Weights of a small transformer language model.
Size: 2 heads of 128, vocabulary 1525, 13.1M parameters.
Training: a variant of Adam for these matrices, 622M tokens, 9493 steps.
Each number is 200 + 40 x the weight over its row's rms, rounded and kept within 0 to 999. Layers, rows and columns count from 0. The size before them is the row's rms in percent of the matrix's.

# down: layer 10 MLP down (transposed), 1024x256, rms 0.112, rows 728-752, columns 0-63
# up: layer 10 MLP up, 1024x256, rms 0.12, rows 729-752, columns 0-63
down728,093,161,180,257,208,187,216,206,216,144,161,203,169,304,152,90,183,182,226,263,201,182,199,207,148,262,230,211,237,221,249,209,111,86,247,235,227,216,225,155,198,254,233,208,204,135,211,157,255,204,211,203,191,235,178,161,210,105,174,176,181,172,263,128,230
up729,114,172,213,152,284,299,199,219,220,213,144,236,159,259,202,182,178,190,165,264,168,110,209,188,157,141,222,168,185,249,113,217,220,209,180,211,135,206,231,222,229,263,231,214,214,257,215,149,176,255,175,201,210,207,204,179,131,155,243,222,255,195,259,108,182
down729,113,230,227,183,193,233,202,262,169,244,167,316,185,186,245,255,169,211,255,168,184,142,225,159,248,130,241,208,258,151,222,266,140,192,236,225,218,161,237,224,185,201,217,247,179,180,171,215,155,258,216,229,251,177,207,169,200,202,134,193,108,268,159,214,195
up730,123,164,200,181,199,228,187,249,249,174,188,185,266,206,235,158,142,186,215,216,176,261,219,214,164,249,145,172,186,248,223,176,187,147,156,283,180,141,231,195,203,158,129,70,234,138,183,167,241,260,255,238,205,257,202,164,175,179,233,225,227,228,196,172,178
down730,119,129,225,172,179,177,233,220,158,199,179,214,260,189,209,207,148,174,238,149,171,161,191,193,229,207,99,118,193,203,200,162,255,128,201,223,213,209,180,261,244,184,197,200,240,189,244,209,192,254,253,132,218,161,271,97,144,199,197,166,237,206,165,228,196
up731,094,125,217,209,164,201,221,241,215,230,228,227,218,171,179,280,161,198,203,191,176,238,241,193,187,175,195,175,170,266,237,155,224,187,163,289,279,167,180,226,215,184,296,131,222,232,243,219,232,259,209,188,153,249,194,171,180,154,203,250,198,248,233,239,250
down731,097,224,228,243,140,221,176,162,186,266,230,181,119,236,195,214,197,195,275,261,164,224,239,214,247,183,139,219,199,244,206,146,245,220,211,249,220,252,255,255,169,203,198,188,151,185,184,139,203,184,82,194,167,153,105,106,222,167,214,118,253,186,253,244,130
up732,083,170,208,216,203,220,201,177,180,151,247,186,220,197,248,191,195,150,164,327,201,180,204,195,166,246,178,210,207,141,190,131,216,269,149,247,199,184,121,236,205,228,176,211,192,137,171,223,164,170,237,257,183,186,173,181,175,191,169,196,211,245,207,199,161
down732,088,176,209,222,262,198,219,210,220,201,149,122,174,178,183,202,212,151,256,121,222,308,160,260,217,216,191,218,248,205,137,256,242,198,209,182,201,263,126,177,232,241,227,145,170,196,190,117,245,187,146,212,262,189,220,143,163,236,175,175,151,242,185,203,243
up733,094,214,179,251,208,240,190,229,205,255,166,262,152,255,195,229,177,186,213,229,144,213,170,177,116,204,213,300,180,142,206,204,237,295,212,209,154,201,160,179,228,145,185,183,233,163,154,178,170,250,228,210,222,175,209,124,196,229,270,213,199,174,261,209,185
down733,100,209,225,188,242,224,261,268,235,136,229,218,190,155,232,182,222,176,224,214,184,256,254,255,240,212,260,141,231,125,192,291,254,187,242,223,166,260,148,202,252,197,261,214,131,214,183,75,244,174,223,203,205,109,209,95,230,190,97,148,166,243,199,106,256
up734,095,172,235,131,213,242,202,117,218,220,193,151,168,207,222,159,148,176,159,248,180,297,212,183,165,222,167,207,217,132,149,122,176,194,186,266,247,223,137,159,243,237,240,184,130,191,251,203,213,127,178,196,196,174,126,192,161,200,180,136,205,173,178,236,233
down734,097,229,208,218,257,134,244,175,204,228,194,176,225,258,189,142,187,156,194,196,195,227,263,225,217,153,231,222,155,141,153,276,194,204,180,254,242,211,182,265,201,239,203,210,138,230,228,214,215,166,237,200,204,186,149,161,265,191,233,183,188,150,301,208,207
up735,108,155,199,189,152,174,249,242,203,187,264,204,158,250,225,166,196,159,279,177,150,210,205,147,107,138,314,183,120,268,140,79,137,248,199,236,250,154,200,192,179,130,227,163,144,217,154,172,203,145,242,255,244,194,135,125,142,215,196,184,184,265,198,79,219
down735,108,282,234,234,187,209,180,220,277,204,270,145,186,184,145,205,210,201,100,210,177,218,249,207,272,171,160,164,181,183,184,238,185,288,277,244,161,127,224,193,204,207,208,197,232,231,210,215,144,221,216,193,258,239,202,122,213,176,261,219,236,126,285,137,109
up736,101,198,178,265,222,211,244,207,126,186,242,157,164,173,195,197,158,159,122,140,198,234,209,130,179,169,237,281,131,234,181,171,243,264,148,309,188,194,190,210,207,216,221,161,263,229,314,180,168,176,255,218,192,262,214,197,107,207,249,230,151,229,226,209,118
down736,101,137,198,182,218,146,237,316,195,198,220,187,224,174,144,203,171,213,162,188,246,256,185,233,227,195,280,210,218,229,192,192,216,139,254,203,198,201,221,268,225,252,218,121,188,217,238,243,204,175,242,209,225,197,273,217,214,142,185,203,171,206,189,225,228
up737,086,139,234,200,216,104,192,210,193,163,145,219,151,259,253,185,199,205,175,237,116,278,239,225,201,248,205,171,149,178,249,232,197,174,178,264,203,210,169,226,233,228,268,193,209,135,208,203,223,163,254,168,160,216,133,190,218,211,246,269,78,155,192,186,264
down737,083,223,183,147,197,220,164,226,221,203,298,233,214,241,197,191,185,197,166,257,203,195,177,188,145,231,296,210,184,183,169,196,242,311,237,141,225,235,207,239,113,219,222,231,174,188,248,201,172,198,222,178,182,239,221,411,110,200,272,214,217,258,195,193,223
up738,030,164,269,168,217,233,146,225,190,239,185,229,177,204,233,169,185,193,193,188,178,256,234,184,226,280,210,215,146,183,154,189,216,232,167,207,225,195,247,227,241,248,230,195,192,185,268,240,161,206,193,183,189,221,181,96,138,225,233,189,125,151,211,213,213
down738,025,191,157,210,191,201,222,167,153,214,170,225,248,125,208,196,205,116,226,74,134,255,184,200,241,258,175,236,152,219,241,272,171,110,164,282,172,165,219,150,170,183,168,261,195,224,201,259,153,221,244,275,180,178,216,139,180,222,190,150,246,205,208,233,185
up739,100,97,268,174,274,245,199,197,224,211,156,205,240,140,146,171,205,233,200,264,192,246,180,304,194,194,215,209,205,283,219,125,225,214,193,202,136,103,226,223,207,219,237,104,219,212,167,176,207,159,178,275,184,249,133,180,183,246,185,254,194,176,225,224,108
down739,101,165,215,214,236,196,177,208,188,120,237,246,166,151,192,202,207,183,267,167,183,209,220,281,209,227,166,136,226,148,268,172,214,187,205,200,251,170,213,156,105,186,166,214,241,190,190,201,153,200,260,228,237,270,207,264,226,201,239,200,237,239,195,181,168
up740,098,225,277,197,241,165,233,173,214,218,161,278,166,176,193,174,136,235,190,175,113,228,168,214,147,211,114,179,208,213,179,200,194,150,262,236,171,206,190,206,159,244,185,183,211,236,219,256,197,228,239,205,272,212,202,177,251,211,202,234,212,168,226,253,214
down740,099,198,205,127,120,237,247,215,190,209,151,228,148,229,261,234,209,212,156,164,236,116,228,164,203,244,184,207,200,171,190,232,153,157,185,236,198,228,266,146,146,177,138,186,261,218,175,174,230,181,228,135,247,224,176,255,257,230,230,206,112,253,229,220,209
up741,093,205,240,187,173,157,170,145,230,250,220,253,165,212,234,253,162,169,163,197,145,224,215,185,228,181,152,244,176,263,167,250,134,286,252,196,135,257,268,263,210,185,179,214,231,233,195,220,186,113,196,153,206,171,154,186,186,281,151,200,141,117,221,227,198
down741,094,164,163,249,254,245,218,168,186,171,223,211,216,146,172,265,195,225,213,203,251,237,164,170,207,209,181,243,209,237,217,285,195,214,158,184,199,222,264,262,179,177,213,168,194,294,177,272,203,234,203,175,193,174,158,195,174,168,163,235,222,180,194,188,229
up742,091,205,212,102,230,222,169,188,212,218,191,193,186,169,198,174,192,253,195,206,209,174,186,244,205,234,232,273,96,172,184,202,187,201,219,277,147,245,206,125,168,233,215,201,216,189,225,210,179,242,141,187,211,201,223,198,138,165,194,184,211,167,212,199,201
down742,095,245,205,167,176,195,270,198,188,203,237,207,208,263,170,194,197,206,210,232,230,137,167,220,215,143,170,218,148,152,252,175,163,168,207,211,125,155,190,249,248,191,234,179,215,133,227,217,229,201,229,149,222,188,184,213,195,208,136,158,291,188,230,165,190
up743,088,234,176,204,271,168,163,175,213,166,214,215,190,254,210,136,201,98,220,211,212,224,273,164,155,217,190,235,205,211,215,171,167,211,131,197,195,196,177,222,224,219,321,161,247,187,173,262,181,151,215,195,198,257,150,206,128,202,188,187,199,249,218,138,168
down743,090,294,236,209,176,133,170,224,184,167,219,214,181,212,230,205,185,160,200,173,132,219,154,237,186,185,162,204,166,211,208,84,202,124,252,274,272,186,146,256,191,264,189,248,225,192,209,227,183,220,173,114,328,264,224,341,213,249,234,206,149,203,181,148,244
up744,106,203,195,187,171,240,207,136,181,184,235,235,237,210,210,252,199,251,171,279,210,221,195,213,174,206,264,253,163,277,222,181,201,223,162,253,154,328,207,230,257,221,276,209,206,131,199,231,242,136,156,153,145,190,104,173,203,141,143,239,203,199,253,229,193
down744,106,162,161,194,177,188,192,250,286,192,274,161,216,117,200,225,252,277,255,164,146,216,187,189,215,214,138,145,192,195,199,153,207,213,86,203,182,191,170,244,149,157,159,163,184,187,228,267,205,183,236,217,167,210,185,182,159,153,204,225,261,146,219,152,198
up745,104,174,248,196,245,238,193,157,179,232,243,219,206,154,270,199,225,127,127,206,229,227,212,144,197,201,192,195,179,251,176,221,214,189,150,181,197,227,226,195,245,206,243,210,156,206,233,218,192,143,228,230,282,199,167,168,234,185,250,183,193,121,200,215,216
down745,103,198,134,237,158,194,222,248,136,149,228,189,308,142,201,213,257,212,164,239,180,146,225,156,236,161,147,145,175,188,253,192,217,193,158,184,211,199,185,155,149,178,178,234,216,198,157,268,190,185,249,283,195,147,155,179,184,135,253,252,238,243,180,234,233
up746,094,137,201,223,114,178,143,219,182,209,253,283,291,217,239,201,184,167,191,233,101,267,207,194,233,183,208,196,235,152,215,251,209,267,186,168,185,136,203,215,172,197,231,99,205,149,232,237,258,206,218,256,200,181,257,172,170,183,270,276,149,158,235,198,144
down746,091,184,136,187,155,237,211,244,137,194,184,193,173,200,227,197,138,198,203,129,185,192,217,206,172,213,177,173,202,178,151,194,177,170,213,176,194,161,202,190,251,134,153,234,245,147,172,275,247,201,238,185,200,198,156,241,242,187,187,188,139,193,244,198,234
up747,094,217,209,186,204,115,205,111,167,206,181,293,162,160,203,205,206,120,190,218,178,140,204,199,180,201,208,216,191,275,163,193,274,222,224,186,222,254,184,187,171,238,227,145,166,223,202,120,215,240,112,139,185,157,228,218,200,208,215,258,238,149,265,211,164
down747,096,209,218,248,218,243,226,230,217,114,313,265,228,159,187,131,232,218,213,197,209,192,169,223,146,200,206,217,224,224,297,146,170,130,186,136,125,183,243,186,196,182,214,205,221,143,219,317,173,178,198,202,186,156,130,216,209,295,193,169,142,158,176,178,135
up748,099,176,294,241,238,202,202,141,276,186,156,216,217,231,239,206,240,207,188,224,199,202,247,250,209,134,173,188,214,187,176,226,137,243,207,210,210,169,175,161,149,138,179,191,197,283,161,259,247,233,245,174,260,138,165,195,196,216,230,228,144,161,226,212,220
down748,096,226,166,134,216,196,185,227,229,164,222,165,125,118,162,245,187,169,193,266,200,179,255,160,166,261,136,219,318,231,214,127,198,84,233,210,159,173,201,187,214,149,171,249,134,201,167,150,183,210,187,191,220,182,183,212,222,199,181,222,164,156,227,278,211
up749,103,223,187,145,241,167,170,159,277,264,186,199,187,154,185,147,222,147,173,231,225,158,208,177,199,210,197,174,194,231,193,243,194,240,226,163,212,206,197,149,222,202,289,219,185,253,191,171,203,220,187,164,208,200,188,175,205,166,227,261,224,122,274,189,151
down749,103,190,246,182,220,165,223,165,210,196,232,228,187,204,145,218,133,176,175,269,162,233,159,204,196,181,256,140,253,290,122,184,240,224,204,206,196,113,116,180,214,273,213,228,233,198,253,184,303,180,225,251,203,227,194,150,246,185,110,239,156,227,214,140,142
up750,086,117,262,233,183,151,197,150,183,201,186,260,160,214,190,216,235,299,112,256,113,163,213,203,248,209,165,131,163,163,175,162,227,184,198,272,177,218,229,222,192,177,218,221,185,168,201,197,203,170,142,155,161,236,250,177,186,188,200,223,217,152,202,185,176
down750,089,204,162,147,258,168,250,190,256,211,220,194,237,189,258,173,152,195,242,200,209,135,132,217,207,232,197,202,210,218,176,197,245,168,179,170,216,226,151,185,171,229,194,231,136,211,204,178,210,166,115,238,233,213,204,111,101,203,227,281,238,254,258,182,276
up751,117,177,192,214,271,195,221,156,162,261,236,207,193,150,180,174,169,268,193,140,237,203,281,199,165,217,238,178,229,251,97,230,205,231,192,210,177,240,230,219,187,244,188,195,273,144,282,215,189,171,198,145,198,225,180,196,206,226,277,225,280,193,219,148,249
down751,111,193,295,206,185,193,249,246,249,220,195,191,138,165,184,205,129,159,119,208,276,202,227,211,175,242,277,136,310,205,208,202,182,211,240,189,156,264,207,182,215,233,215,201,235,190,164,245,155,158,300,226,226,176,215,209,170,206,243,214,218,185,226,168,193
up752,108,160,175,165,266,184,201,213,208,255,167,276,262,208,234,94,180,172,144,290,203,204,137,222,190,205,204,250,186,160,194,246,287,227,245,192,196,212,241,199,199,132,197,164,200,129,245,207,207,234,214,101,169,194,162,162,224,293,220,293,163,147,189,244,219
down752,106,136,232,187,243,228,234,214,217,258,152,185,269,190,257,118,221,186,146,209,192,219,210,219,267,217,215,169,202,195,129,238,256,231,221,205,131,232,240,180,183,149,238,223,195,139,238,220,216,224,165,203,221,202,190,206,197,208,213,213,235,185,186,198,168